Part of a small language model's weights: rotary positions, no biases in attention or MLP.
Each number is 128 + 32 x the weight over its row's rms, rounded and kept within 0 to 255. Layers, rows and columns count from 0. Numbers have three digits each. The size before them is the row's rms in percent of the matrix's.

# q: layer 9 attention query, 256x256, rms 0.146, rows 0-115, columns 64-95
# k: layer 9 attention key, 256x256, rms 0.148, rows 0-115, columns 64-95
# v: layer 9 attention value, 256x256, rms 0.266, rows 0-63, columns 64-95
# o: layer 9 attention output (transposed), 256x256, rms 0.293, rows 0-63, columns 64-95
q0 071:043103145154139099099164165089183107118126091167149153132057206116074128068137062106119187169176
k0 057:142136169220196137126106132120165106093104175169108113092213075125128118215093125096147133137138
q1 063:156096114152089124196185098094117117136098132113134117160187127132137112158127141120128054114176
k1 060:146140105116142104085111103190119156121153081085085133140082124121157111110100133119049106160104
q2 068:155113148155143171106124145086120085128154061139124169093090183107091102160122070106068146116172
k2 062:165162163142209104127125141101169088147152178078083116094170094206142158101090134065156122101131
q3 072:172141167144101120151120096098091160128097155089082126147104110133143103082102212106172084115060
k3 064:065129139088071119118073143131183162162144078106101127182105124162197090097136116165064058113118
q4 071:126122150100125121140146124107111090102184044120162134089151092081129116174107051095090134090198
k4 061:124098158113169126153128107133108134109140183156130125095152136128122155131091132113109116089100
q5 075:162159119131107085158148103116132142121047168121161117157105125152125134092100147123153130153140
k5 067:146158095136116101096068169112124095091176190116073123114131095108158098178125129173081129109078
q6 080:072094108138131118143135185101148106167100122111136114114141137125102110109130158124058114145156
k6 084:123102106038117151092133144126090165130139088143123159144143162082083143168101136138069085120129
q7 091:154113117097095126115175106100081172146079098101173120144147083114111070135131122064103150151143
k7 075:125099140139120161153094119112157102140181151157123172122087094113059174117152114137130171097113
q8 083:101106109130109136154179044187174090145094118112109127138073139173122120155083144111170122110083
k8 076:197173134132123096119114124145094125104096104112118123130120112122137083136128181116103180105127
q9 088:116120157129121126159124113124085121112111145142136162166124205155106141147097097140115115071165
k9 084:105154155124095134110093125170184127176128143073128092154136044161187130057086096159123146125097
q10 101:090075082107145153119155116057119134133143135051133119124088089118105119102152149100130173137134
k10 084:099151129125120136175119116116171149153162111137101110172141095103159182110144134089040129084149
q11 081:133138143116171134100069129177154134097122172134083188126066130152105120091137118134177164090108
k11 082:098168099104107121147113085141079145061090134120094167146131068112151152149177114098113126119124
q12 088:059096138106160151136153125117156225130172159142112117140135066129154165104157164163118159140140
k12 087:088125121122090120121097117148089119097085094181080183153133095093102141150080130141069140111118
q13 092:137127082160160119095105144101129026111207102115049182161123176144139157130139155180113113097057
k13 089:105155098120130149115102112123050093119108139141137084159136156132098071138077156135171099196151
q14 094:129125123138159145100085130134145126125124066173134111098157169079162105164095123162148102116134
k14 093:188097124133114166095111209178115093149206177155150135118155143152116098151207167085139161135122
q15 111:203100140148096109109118146109118085143087144127122145125159113067164118143172162156045158154077
k15 099:096114143147135111114140160123085189116140182151139120130128178133131154082091130142082121125103
q16 115:141171104174160136127109117153170096144076216152125120145106175132191176133153114128166145143128
k16 107:113077173038106087094173096075096142148062040116163189080101126137093128140088147079153133106163
q17 134:135132132095124114166162068145126135079047185079102158112136120167111102106156114088133109119153
k17 093:102123121089082071124213110134112173099100110127119172127118128155110113139188162055119108173135
q18 115:081080113143113115129059169090096125136167134096107138191168087118086105150127123159067162193152
k18 124:143156121170094106156116136122103140113129076150128150100161118117099094088097125129089034120202
q19 122:129134126167110116116077098192136082153071138121095160121151122173170068132141071138103082164115
k19 111:141143099217170115101104144115160064145057146123140117114095101165147090066097119166181059158084
q20 120:131137148122160093072124192080088088194126119159111191193107163073111142176160163157128132088090
k20 117:065125125168146120103165130126130123119202177190181142151115193070190189099170116178154138100107
q21 129:169133115087121144156106075138089173141145124142165147135107079144161117135116105103219126116132
k21 122:153134175155099164106124103141126073124120105132134129155103161180101130142134167105150164094155
q22 124:124097105123163167210130100125106091067139182116141092115145167154145126136123104127136076118064
k22 127:104112132099163130203061179082085129107161144134164142121200129105164077112106120112080113162104
q23 118:109093136152192134139024155095115106099155136120082102209128104094103118169081121061148070120094
k23 118:116121140099188203161065178138136139098100130168059065148128151117069124101072141105117115109066
q24 133:087111155089103088127181189121057143130174101178104104102086190129113135132137196151104144127113
k24 124:067101170077144093128175199155056147147169160129123146112087147095154057138103175103127099117092
q25 131:119065127143133147154086135125126131156042148141126110142159063163136068157155118180148119135141
k25 134:149053126132084181121144130143095126132117126108110157116159046208107083141143094187145135104101
q26 129:077126114146174107214099152134125156136102168115080154124099122166167067164155156103095132208127
k26 131:125117114164203169165104155107127222131126135152103133100108208195116128079168162119120169119197
q27 120:133126124178147129199152109077138120181160167144091059138105081127106186115156124141185093137141
k27 133:091096122168132160160119081104155085125215158132115107124085107133097136099148111111131101091132
q28 130:144123146077101101136145101088090151092097146103070080162179207116103164123127169086149115123141
k28 133:144100061104162118098123119096101172092138070118091107149167199135109069137104131075173099133107
q29 128:176114122116053094125197083164125199153151157141111179137070121173118123099161101128089091120133
k29 128:123117087140048102113165108124152114144173170135144122141019129127098121113107139096088136173132
q30 129:111131141150128133096092094133161103123088159144106112162144135083122112127193057127165120070117
k30 126:138155122143166094163057066126094147131156134152102108189150126142125143076152085130116129100121
q31 122:127137162159139136064083096128112117122122124162113158133125168104127145130164141202101169144101
k31 128:090128114155131083118027073137121147136114153117131135111113140107154148144167129144107121109109
q32 070:125124133088116106107117111133128157165104207144132102151102131182147179135112177152169151142106
k32 061:123141174170093116120154151114157109119135138139161121124137111075170072084136080115092112150156
q33 075:132141129129183113132126145147117068125170056135152135077114145095077117111156041163117168132165
k33 069:177075113197148170124157094115159115124141133156129098149199182152123144202137155083172121128138
q34 067:128134127148086098118102136123179127119086209185153137155099127164074197089110116130175129113139
k34 060:126162114143138086135138137106123121126165171126155126088139078123195076133087139113127128215132
q35 073:119073115151116124128131105059102110161139081106151141121153092117097111183107125108076115161160
k35 062:135131111143159120095158106165186156094103139147113144135123143121087158170113114083127178169171
q36 074:101150160175166122091102187222159122119148200165141137074149178123120193150121168196167119048137
k36 067:150165115154142107116186121116100084124143124089101121125146094205143074135139154123178167144126
q37 083:071075137059117129137186142125121149155111136116200055135064070145124132169135146074173131123114
k37 086:142118153132086141100140126108161120124101105128082147148122195148083122152170126144173156120177
q38 079:137088097193126168136126100122171064120136073118102116095161166084147117109074068130101152090158
k38 069:153144150086162107103174155168152108095143126079173108149123152182170127123115155082100128095127
q39 073:102091151115105123084157146137114116106168058159166120098124159113078104195124107122116122159163
k39 070:151101130144141171116169170094157149139151164120163160114160152106125144099081136142178119086158
q40 088:125134100094177174117119106142115127104176168080141147138100143167152199126078094157184145094144
k40 095:161133131103159090154118096103139121125139172167130134124158158129154084104124133132124173178119
q41 089:170164141118106174148149150062149120121081155157112113105116082132091086114098152152185124085073
k41 088:098060156127133110123146141094099156131113104142126141161104160118082102192179124086157135122162
q42 078:114117156133119147124124141060152108147166133127104097120085061104139194166229093128090142122166
k42 084:096189119140148136125141119160077141096142138149141119144144106113174069107080117112179168115125
q43 097:096114120097166172158140134072110190116133138092164135198138092101127138105189139125098144143104
k43 094:116148149127080154112123097157091164117153136133135124102129097119092139113093080097049139086168
q44 093:169182154153091073163169136120156061154098119097199087147162114120136098162139109061110136165096
k44 100:056103139125099075009116119121132195126126109101103148143103132149082173113103127118118163146115
q45 102:153142130158160169179136118138109150136104223095138151124115136090142096102105100130188119089091
k45 095:078081168106100095101091085101192151097117061108146119141120179184133152149161158106087142166108
q46 086:059111060124139165145191183078199164151112145161197083123099133186083126125096143093152129149127
k46 098:107144150091129127143187108118122127134133114124142084133138148114103110136165136130094135111172
q47 100:159140101077133106110162092084187093130128148141062111103124110148126070147182136112137172154121
k47 104:134061115126054114082116130204106145149162135059133139052120169110135135109099104113119182070111
q48 102:174142153159129096168096088107121073176123217129150146206154064132144158180197085174144161169079
k48 115:126188126122083138137130134166093105115116194129152111140138121087083112121173148183055167145107
q49 085:108102134176166176096098104087112137161141125146104107176150137095177103142100097156148092139157
k49 136:147103137112130098147171098163141208125094168102156108124100129164191104145097109144163117146130
q50 116:118141139178207174123174095122104136145048182148132173168156195093083123140098122113187142075093
k50 107:152095084126147126130080139145107151137105191130110098152147082132098074175093117163163131160180
q51 115:158130135105127122157131145165134118116134161123107132074109160142166141127156100125117152076155
k51 118:049119152165110110128123115150133102111154153113135116130156145100147051099122082132130121104101
q52 118:084131088210155113123110095172135179088145094131138139191075156175093091123113131136138176193152
k52 125:094134120204214080103155118083112148093139118150147113110134179153134133095096113218141195149106
q53 126:109126064090165120096173126179116129135166146094150127169134122097181105113129173154134113124108
k53 131:151155142084089145129073086151083148121146149132125131116100069070140104118113118122188133119110
q54 125:054139088142158121115183101146079131150179203136122115143109159091136150073099111129136157126117
k54 131:105128120161159159150167173176161114157155193087128067168162100126133139093125143153171123138093
q55 132:123087136116102138119117135160146149113150181121174106161158169147160114210146096129133130135168
k55 131:137115147140145132150146135147142161143169212093118092155167116145159103165115120162110143100125
q56 119:138104108115101172166142149113128018078136115176146116097110080110129088119149129155125102106197
k56 127:106105118116149103169192113046128088139106130110156115140134086137152033185124150110113116099179
q57 127:155061143163121153101163193110125141126101109062079170079157134141133166147118112124102106115107
k57 126:085101138131172138153149082094098145184205163103086093116131073137118162125087099121111092100128
q58 136:081110128126043124171148124133084109130138172129185065099127101108180141161149099141122071106132
k58 138:086096152110040132219195138105078158108123163169116092101151115139217140109107105111100104159124
q59 132:142123135110072122174125153081145106159112150099152149120158155132160087107079124109084159144143
k59 123:174183166164145123126161126101141161183106090173140218111132144167197123086094174098084129061124
q60 120:119103168116130084169142134088128141178178199154220130112150160148147179149106144102125162142126
k60 122:148116120127117136136141121124092186113144143160155081090137134107112125140149119119113087124071
q61 123:072079111061139098156099115149104122102166109094122118139114069115089108183129093127168130123186
k61 130:091060165117133161109082079177133066084167108113106099147126143067177060127090114141140139164212
q62 130:105125102125086098142136184123096095105133191132132096152079122097152106082157088150129114167164
k62 135:176104090073104111156126127136082076107079196156119126154060114142129080134189122080147123144152
q63 133:148184123104073117170124082147095144088114098154149171116101121175186049162126106140120141083094
k63 132:129113101049133144106143079104096184106139129142198206099119101115135028097162135162113149100108
v0 107:145130108087124122156151115163164104182119128149176104081134145138115224121120164068075172145137
o0 109:146151120179144133155179115136170124151152123120175105106122168167176175131145201072096197120151
v1 108:079134095123097171136136153138117128162112136124029101072108130098139102123121112078142186114139
o1 111:066139094156104157127115155114130116139126091120034149125092144117140101134128088098128221108141
v2 101:121089122143155117086113115116125104091138080113048123118138121095157102140107115138088158125092
o2 101:138162122159074129115143106113127147106153081116082169152090071154145124148146111107070117127115
v3 104:100107138072123175084118108110107123123135148155040088107138138144145116144171093100091111119134
o3 106:142079110120127163081106084139072147112159104103033064081138185145103147176112093123115092131134
v4 109:131156131098134144164167153144047111115116105131126082145166127063147131161153092162120130079166
o4 107:091139097133121120135156168128071078129145063112119112151152181060151122136170099124135100088143
v5 110:158127106081103113127093109108167085114153131130096175110123141125111086122120177104141130133155
o5 113:183154145046117172128085120121114139100130105153091143141097161131114107071144197085085099086144
v6 111:125143176134164122125116181162151146170146132108054123105138129128080160145090141109107103109115
o6 114:133137157177115115121090145191147113186173131126108145115128103123131130127094179058120097124161
v7 110:036164159170098081144103127108167145157148123124090127109121101158111111154137086158156115123101
o7 113:068122102169117101084099108068162123148121130119116108126119070157091101180140107168114117129076
v8 105:074162109093097154114175104172134115164134091144142158152133149023106105092104119085109121125183
o8 102:135155080116162164151132090140102135173107103142155135146069104087107144105082129112162132149150
v9 106:146085096104152139154115187122114149123138150042079137157144148105104179145136169137097169133145
o9 106:162128133112111172105139152159158152126119123090107145126112177100113183129107155080113176115137
v10 106:130054195125128134147116095142104090096110161075069131184126170116118149114124086141127144120134
o10 109:103061135143125154139095104090098107129099124070072149175123138139113124164101112116137162071175
v11 103:121114123145108102151121129105208168133144112153112132152111182140141093125168140130159071060136
o11 101:126130119094097137148127142128169152125135153176130103099153138129121075166123080147125121087092
v12 107:155101107144144097111149162175146107111118163054180131111094097115100098080206104177156134152133
o12 107:170133158145160077118126123164146127081163165109186120136105199061124078156098093152144132105158
v13 112:110080140145128154176163129094149115075190115090099155218117076131112120094144094069162146122180
o13 110:149102115171109179124188095081131090071121134106131103196162135133127146143155090143152106117150
v14 107:149122153141123144135137165079146163110164080173137102089138098140108117085127098078121160137129
o14 108:134083118138141150082112098088143103104161107163116122107153079104097160145126112068110141063117
v15 105:114092118080218127203088119103145144105123124118097143158137080197141105078162138131116100141156
o15 107:084138142161193153162125088087146127105103106129100142164089165100157095067093175134107092072123
v16 110:090126175109110113150107134156162177092094112162141142165147110165100112126125090120133055103099
o16 107:109127135128096148160146154173185171121058115170119099154162110103142136154158122112160079115165
v17 105:177161142165126125147117195121128081168123109132079140093115121158083141125149071169151062175124
o17 108:145136145113150121167169183118127108098169167126059125087072130183129099148131130141139061142170
v18 102:089174137131099109142138170093100109055137041092162104087170097114124062056162126187115126115087
o18 101:105061111080090091105132151118143098051113071102119105095172135161092093141182127101122143151105
v19 099:153123100150084158079101111201083140130111077173095108160108118149152201130158118167100079090097
o19 101:052138120136130223114178118104088089134171139151086143128152134131072187121149115139125110098159
v20 100:092066169093117132152160123120176141089122113114137142100156154142145141129090121128149143136109
o20 103:120075189162130145107101105117166191132095101101152179119101151146147147094137097156147131139097
v21 106:110138134089173068115145111167138142167181089110122127080177088111183167122137125182169091157101
o21 107:140135145138104108102132083188155142186186086095115150115131102128183191155070145080157075127069
v22 107:129167115098082148154082139116116134140139133111123071145118156094158109079139087142135121186125
o22 111:160128132077089119140116118099105100116127111128147124170108160163152123099106059095126109194134
v23 105:164092098218159099128091125096143145021156146088167179140133108167091184114144164135131095165110
o23 109:134103081213157132114067131155171190081149132070163135132081123085095185116180135153104129151123
v24 107:145119151155109138080096103172056155090117141226125157209116124138131141100138109112173135160034
o24 110:142152171162096209130067097141079151077092144183100128169134144147096158138110125127144177099038
v25 104:138150076034140134097152163168114106196131145112089123187200106096113174145125137118110115115114
o25 105:139139103086157125144082165144133128177159106116066133150145116093168162092094156134135093147106
v26 111:083101088073116146084171122137224163119129135117105135127140099163109167072103127129184179123160
o26 114:119078038117089107102141118098228086147109152107087145109123096161121145100106114100144160129152
v27 109:156155157066090148162132102115144145087153156167139201176102155122143121128104156133155084125159
o27 106:125132108104111133086105118104166154105062180133156161152149125120149126147115166156176103127160
v28 102:152136129142122076138116162148151163091208090127151144133118114148120123085051123136161113077095
o28 100:133151123170199126115075083162160133101143123146137152118135147140084150130106128143147149095126
v29 107:228142153155097110103185154134098160172118139125128115115179117092083095156144132121117150131146
o29 103:135179128106101166095184150121117174139149043133100144151117102097114081093138169134142131102135
v30 108:122074141113173107143135102168117139172148159114070103097101170161144134124129094086110100208169
o30 107:157088162156163148107145095155135098177115148155120138114127163159134153085151125138114099161147
v31 104:097122111121110157119119159155147131116141120119182095122109102125189105126138114066170135130113
o31 104:109108136120088181102149150130119132132107105071191161107087112141153125151118104100126117135097
v32 104:099149120093125171127200115115127121064133132069155112065132151148144129104150050102102069097090
o32 104:093127070168106160114165133142131116099127108074157105063080127131115107120098081099123108153147
v33 104:188057117169118134161117162135160123083072121122137124118181103128163131125160162160146073096168
o33 109:110059073143106110155121127144132144094115200074163108114124071120187117083131154122148196127141
v34 111:131181110105130160107131088125176135212104140157174121145129104089134193131105169136143125144087
o34 112:151171115186108134157159143134171107202145103184228092166128119089099153106143133109158113137078
v35 107:140164115132139070144107157123091061166114167168127099081127117113111141147112113172124104130128
o35 109:105147122116151044147080113130045131139145202146090094120133106136112083134174186136097133155152
v36 101:139144034130104161151140072142131159135129113063099136143114153099128106189096136133126181170111
o36 105:169157085115127121107126065176114110092145124063083141131088136122134122127135163094126124124098
v37 114:166125198116182168148152129171134055126151146142120149178099168142146086102103119094114110149119
o37 112:110085151052209208130100123164172087119156127173105135149116092100147074117098120129125115153095
v38 106:115113166145160081106146128120130190164135109056122114133148073162118128121159158078067139124144
o38 109:107105157157155106165200154087110156141133128081164147069149112119159129132136124094103138109137
v39 104:150098167095148122095075095110085127152140140143142143129087095063104164124125092129087097164069
o39 105:132068174115093096128149117188121129151078200164150134124155121094145164092117112110063100150092
v40 103:112108135162190133161117128152146169123151138135163118153137111172109161133148149171131200106106
o40 107:113141113164108145133084075179142109177127110117139126151156108167155181113165106169189157107162
v41 109:101153073148124137157147055147152137156118140086108122051142111181129134179128137113160147104091
o41 109:117121101137151129136149148141180124179145142057113106096139170121085156140160093117128146085070
v42 102:112108122088121074130179085082125140139153072107086094121107095132087080120088106142149110080119
o42 101:132122125095170099152193129122112143134150106143138078140137096121090087099105112152129161082107
v43 100:121134074108127156119109099107110126120152139116154148116101134104152110113119199103148144181096
o43 104:150176043090127120062108074110108133127157095124155135108097116098115136084096178135129156177171
v44 107:132105093049120106116105174132127091110117134144171085127107094134148115141162208103117129073141
o44 108:180130143081126110106082165144092131145149092147181096138138145115173103167205175119174148092138
v45 107:167128091107163092114127077132091057096162114142141097122161208115096139125098115114148086099133
o45 106:162138087138172101140143084119100095115184114155138152137146147152144134105147126131107124165191
v46 096:108124113144158173104129077106098161113108192155066109108140134178135071160154124134155138092163
o46 095:130093132094153122121082107126082138148128092141092106110131145119112075117129110185120107122182
v47 109:099104106144119153128130177112124121098074174133224141109181175109104118140159167178143123087167
o47 108:123118170088144129114066136132117135112101130164188131112182168107130117139148133157105138096114
v48 109:143188092148114141161113135111123130194139125142163069189100100131153116104097141117163171151112
o48 110:154154083166150145167076133105113107161107195128157078152145075159140110096104095124157129149157
v49 104:109155180174079142157138113134058144078165161041142162186145099158123168174102154109121165142144
o49 105:095153149165099141138127115127061131094097124074123142186120106152135139140098181175167170151121
v50 107:197109159121104176140153105131190062143156109158034088121166169102141126128123134169110144093134
o50 108:123114124156110123101139116136175074112104102188047112142141153104151101109116136162129200114112
v51 108:105176158174129133090152108137113168095129155207118065154203091141141109149129125145171126128166
o51 107:128118172175143137116132076160108146108088145229122110200082062119127118159167181112168149134075
v52 100:158149131128174148118093195112165153189092132131142114146131102104134133147100078089112134172151
o52 106:174166128127157126120114145131142163164118141172176170150151086136177120169110049144102140143126
v53 108:090134097144119165125075129200169114118137162152136157100159143132105156109131060129139085126189
o53 112:120162067211106140108110147152156102145106140179150107087107216120107133145088118125151076141156
v54 108:118115131120180134166131175136105121165115141157107187119184104049083147079063121163141139154137
o54 109:126114141128133149163131145131088120160140140140146164162148096090119123112096142120126113145142
v55 105:120098086131095102137120078167145156153137112091138171162084147109172116118146153080088083081142
o55 104:096087083139105124172136105152120154143118142080114152137134107130170086149152164164111075132157
v56 107:145140106166132168153098177075187084101129159100103114198076165092144144128098140149116128156116
o56 104:064127152132104148134165102099170099080130173112132155185109133136147144102110108132160168198119
v57 107:094139142129130108097189122082199098093093118126125101106140090167148106118118098127149145105130
o57 108:132089175152093157136167107085138104130132191146195111090125125122161069154163075139195084092128
v58 104:136152100112144138117147178105162086054092139149098086125124099156108128137160129091139117089100
o58 104:080138143107202161111139161084139126086123110170141093084150123145098139106168142118155102096124
v59 105:136069088141089140121112128102135122143154130139113116069145103168128157116180101103122113148146
o59 104:185072132109153198127146154095141143158121145181100087144100086144114144096162107129136148163147
v60 104:096152082125102076081110106087146092134173176167150152089157129110121092125117116133124115136094
o60 105:091120102140144055103138094131164126132121124114173148102190132130154082104177134137117126100081
v61 112:130144110125154082169112113132153109151100153173081184142098103116158161157176140143134083096097
o61 111:144117084139150094166141117231161116088112085154068092137107101159101158154130129127176138118147
v62 106:108114158097152149138102095093083131176127139189130142208134172116118131086119093143127128063196
o62 108:114122133139102163157148066067079104181106120188158110175047185146125104104120138096137136067129
v63 105:184148054126132121101171166098150191081093134117130119127125139152130152167203120127088105096142
o63 104:151135093079092101120131165114099132099075100143128118107134188110142167154215106151057158148074
q64 081:162151166170155103105108111085148132159116016087118158121138089171175119147111140092103143143118
k64 076:157151123084053121120108100117137125170131132133147109129107158113140124112118128121106162136059
q65 091:065118122188144087150122155113113124135135057106125135105162115097119087152116132104086116164131
k65 079:127139106079147210161068123070141158126105096184111118132190167129150121095174130096073137139136
q66 087:093149122170198073119127226142156106114156131132118118145164029100088122147169130141152154147054
k66 090:108151129148116114118091098090114090133163165159115099134152189159151163184125150105110108119146
q67 082:134164086101205116139128142145182130099089129153156122127102095147150142141120075139149114158122
k67 084:152088109134128089152108105095117150126152158160191082125139118086119128127131106127202060133145
q68 084:096100132117115102138070108119083110156168075130157132099119082148159121123146138129121132111106
k68 086:090149119161165152167079151054097136139108147145089092108138145102151132138116114091145124154169
q69 091:158163110119193181100115103144136139110082107086145076106121157083154131102171160106137085167144
k69 082:114041137060133146159146107134130108096171172137107150128158119074146158101126154095153105193135
q70 095:183144104087081113091114085139175128115174154148157142152097168126121124162129089133150046127098
k70 089:098162101130173131141094137091163135150120135121110110132137133219156135113172120146089144150123
q71 087:102126154124118108157170077097122118138198126170153176100221117152129127075109169161088134137126
k71 090:111171112173120119123127098158136064144135146143111159145116180103113104093122166145124165140082
q72 088:159088064071115135126103085201158121084106100126165135090113141065117178103185119127147126117133
k72 093:188168091125150153130108133164051158047128086132148139124118126094119158119124104136159082085142
q73 095:165054188187148119106100091159124101156151136098089178119140137189226085124115084105135113092098
k73 097:094115172146119112092118095114093053086123120114132111138181142164098117130139080142143245053123
q74 093:105113140123111150111067129080133141140205135106108129162155083157127115112152116140091095093148
k74 096:137132168139141118122130223091105146117132068178079107083142166161144109111094140166152126100174
q75 105:135080191134080117170124135169135058170136117098099081136059137149145121153112153141093114126134
k75 108:135074151097108086107167151156157114208115150160117098098123112104105106136103155176085132121176
q76 100:112150142143175161143186087121117137135135091116154152140117140138147143142143136081059098129095
k76 097:138080170102105133121084118152117165158171117071134154125078065117146136131093172092102097133098
q77 095:175147111106118071116118112147111125117158086074104117133184080188119080165098081063064084134112
k77 106:162120179114139125095143135110104059140135115114142077162113103164092151136108110123103098141105
q78 100:028090109083105141160145131077102057100146193151108094158116127187171075129165131168086104214087
k78 103:050064129129123229156099096103188108093142171114147121157126098132119123078123127164139108178132
q79 105:114132094104065178133138093147140082036154203180167127147146130166171179167178128147098083106130
k79 104:166096097137060175107130148102153129068213126164120113123147177143170189100164148109102111130187
q80 095:151184158087110154172122120068165170154166178124110149129111101215107143136101120137155085048107
k80 109:182152131141095113147187154137128151172079159117149137176158144165153133161164168144161096123119
q81 097:129148113066148160150116128153168080094132147147122094141141209170112165086126142098073102117133
k81 105:144154120060086169142129150129127050105124129147161124084097169146103154081136102109052151166174
q82 091:096166126126121168085096126171122058193188098143213162044119172086160139171137091200126108113115
k82 112:096166099119135057138172111058169112197210153142217144107103148132124176121181147138071073172142
q83 095:180137111155125109165115077113181177214114142058141105169109120188139134106134084090125163128176
k83 108:177136125186112157092141110124170099100120162092173137138181086152111106165160099102122095095129
q84 103:110104125112037096102132132118141098126193114137098090126145150156140100203189099169079164072122
k84 102:083135133099068088150106140109124126161125114113148100172195171192157172194156080099113190141145
q85 103:116169143140170090142162114112147186092145131073121122100131161065131131152091154165117127134146
k85 105:110099120146126115119133107091132195171109121115147151165103120048112146138115114093124135161131
q86 097:171173149138163141129117147189087156051120203122107151177133125119171132116144099172130110138103
k86 099:122139153123083146177127147104105175046107161068123130125121134106132077079102093147082136201152
q87 104:079156092120108127212129106111132101127095151109120139188115051138145111183097141106135109153111
k87 106:159129138150096178129191140082151065132126150097127122164135142092151109146077149130149093086116
q88 103:152159116134107149110115128159180098108094076073074127136147093113105141126137139155154144138124
k88 110:186118110120143129109121143112163106131086061107124180149152062120164143135095148156169099085146
q89 107:101130145163137098101148099135116079119154073082139105154105145144134163117131157146132091183130
k89 106:045131082119126053141145120196137103128183114102131111141173116188166152134102153135189099157129
q90 102:157092153087089191110090177103066124103120137056097114069142133072146099152128133155091116114110
k90 107:136148123154104196103105166094049097145143183080127134102167121098124092150157172111077106121147
q91 106:111125151118149134210123122115065125091118100133131142173134160135075095135151123133106122153146
k91 107:141138149141158153177122075131098094091120121118129126226139182160076176161143101072123121138150
q92 105:170141115140106120116153115153142125079174088202118060101092116110160116150120125156125107107123
k92 106:177142086126214156067128112149129148119143113185116046112132103104139135140151147187078092156137
q93 108:157078156168143115102045118095087073128141167152032135115109190109151139114123123144163082064074
k93 106:104094112109091122141068096106073136157177174163080145133101127174077108092128118112100090093112
q94 107:147139138134110086144106089150185146140105249120155067155128084137146100141165199077136162116128
k94 100:096133137148167059140118117151150144170089175134072162160070053139138069210160146146118110098138
q95 103:065135130072128162115131132078160136141098051113123100152148079118110138176107218102149195142102
k95 101:122078096086105102105159111080166121095125123078174106146184099157136166111167159119153187159175
q96 081:092137177136083151112165097145084107093115127176078124111120173123144208146121147093101175071114
k96 084:098133131136096177186111086115106146146109099179134072154105126083099139227174165108153172118136
q97 078:194150126149103140045103149202104082111168159124107135037085081155120142116124109127118139130118
k97 093:111162122090141075114107136120099154138130101101160090096090104135101141126130108093142117125123
q98 082:120087119200110089064152102095117101083133079158066082118141155140107086138177143154134164115118
k98 075:115171145120096202123089098124122129104128111150085098115095128115129143140169114138115132088101
q99 085:051115148101131169087045146125149097152120189181114205098028160113132173123104113118120152081111
k99 087:095135117109119133169112120161146105144102115131143111090184120133152136120124129127129097181112
q100 091:117124164198116119157113130108139160090091125141154125145171145106137184117161140175104182102163
k100 080:116098055167099117102165103138063119161110091139188148111095118130134139134122142092131127086130
q101 089:122121126116097102085124127184144172144143140161152146126128115124121163194146122079142140090188
k101 095:142177136097100130098098153123109064108143092163151079160148123098091100167129216133078141094171
q102 087:120163106162200145139098137113129178112086110089099210177194062117116114108105094072121028130114
k102 088:117150113149146082140088156117120107118188145169201115105146158147114129110213090110152082123123
q103 099:118144134127117169113089129141161126160139161152095184120116118129083119117086144110100154121113
k103 092:158125076128142122124145044129139093157076100071121147101171096131153108101070108165120147130165
q104 111:076085169178040104110113142103141139188125153123109122117140100114170136207130128124101160119104
k104 099:166124151147156071131108156122121161129172180121130087085100156115110136165139058161128137141066
q105 092:149149145214098121176154166096147120104145047124124124160098123126176122153212122114065093119158
k105 100:082105140109196162148108196110152095136164074183122137124166147171113122113172131102173209112077
q106 096:091159130082091170131102173150139104175125185192130119208131032170078140123108204115154148079086
k106 102:073142130095105122141105206142139108125130125137133134126098131124128131133091142130107101099133
q107 098:091108174073170154099186156071140095121159083147169096119144052091081135156129075105149157076124
k107 100:182106166100148182098157176113126159130144126141104113128166108120085097096135116114089141095122
q108 101:131127178122098112111173090155107107133103111129143137111153135138199091118124123147057083146151
k108 106:116156158090105123097124140110156193112133163145153140121173191135174099092091087108087109104172
q109 098:127095045170114100153151107106192169066114134149132114086095181144071127172129152113145093148176
k109 099:093081059080117115118141100166117123085198126076167124095101078118082138140108081113116122089133
q110 100:144106106148124125107164058113209143115144075137102121148079133176174196118129111112089155130120
k110 111:104099135150125118138174075132136112118150078119131130125138148097151168109107058128092112190134
q111 107:116151101143136093077081150185124103153120147086203109158132155129132118154151151154073082129138
k111 111:065153134116099125105057136207203126132133105133198140144115138143153153140183100138143094108094
q112 112:132165109107161130102112127105115138149117125063166125140060176139132089099136142109086159135135
k112 103:149116115138163153148117122113119137157140178111127169143174101242127087095151164110131186135154
q113 105:131114169025107107092167110121153128120059120153069159134157066114204142099134144105122115112082
k113 104:118188143124073096143129097158196158123074119108069113167144187155197150122075152116119133109118
q114 089:144083140169143097122138102119105105091067133115119145177158134133117144120200167132077138151119
k114 095:141161110139160094133122123099095100144070132150102121143157120134081136140165179142078129137147
q115 117:134141062122114084194137097165138185124133148093104058134126116214126155086120136113172133101162
k115 104:154128123117147141118097137106132188112157123087090063108111148115130137071120109110122142054072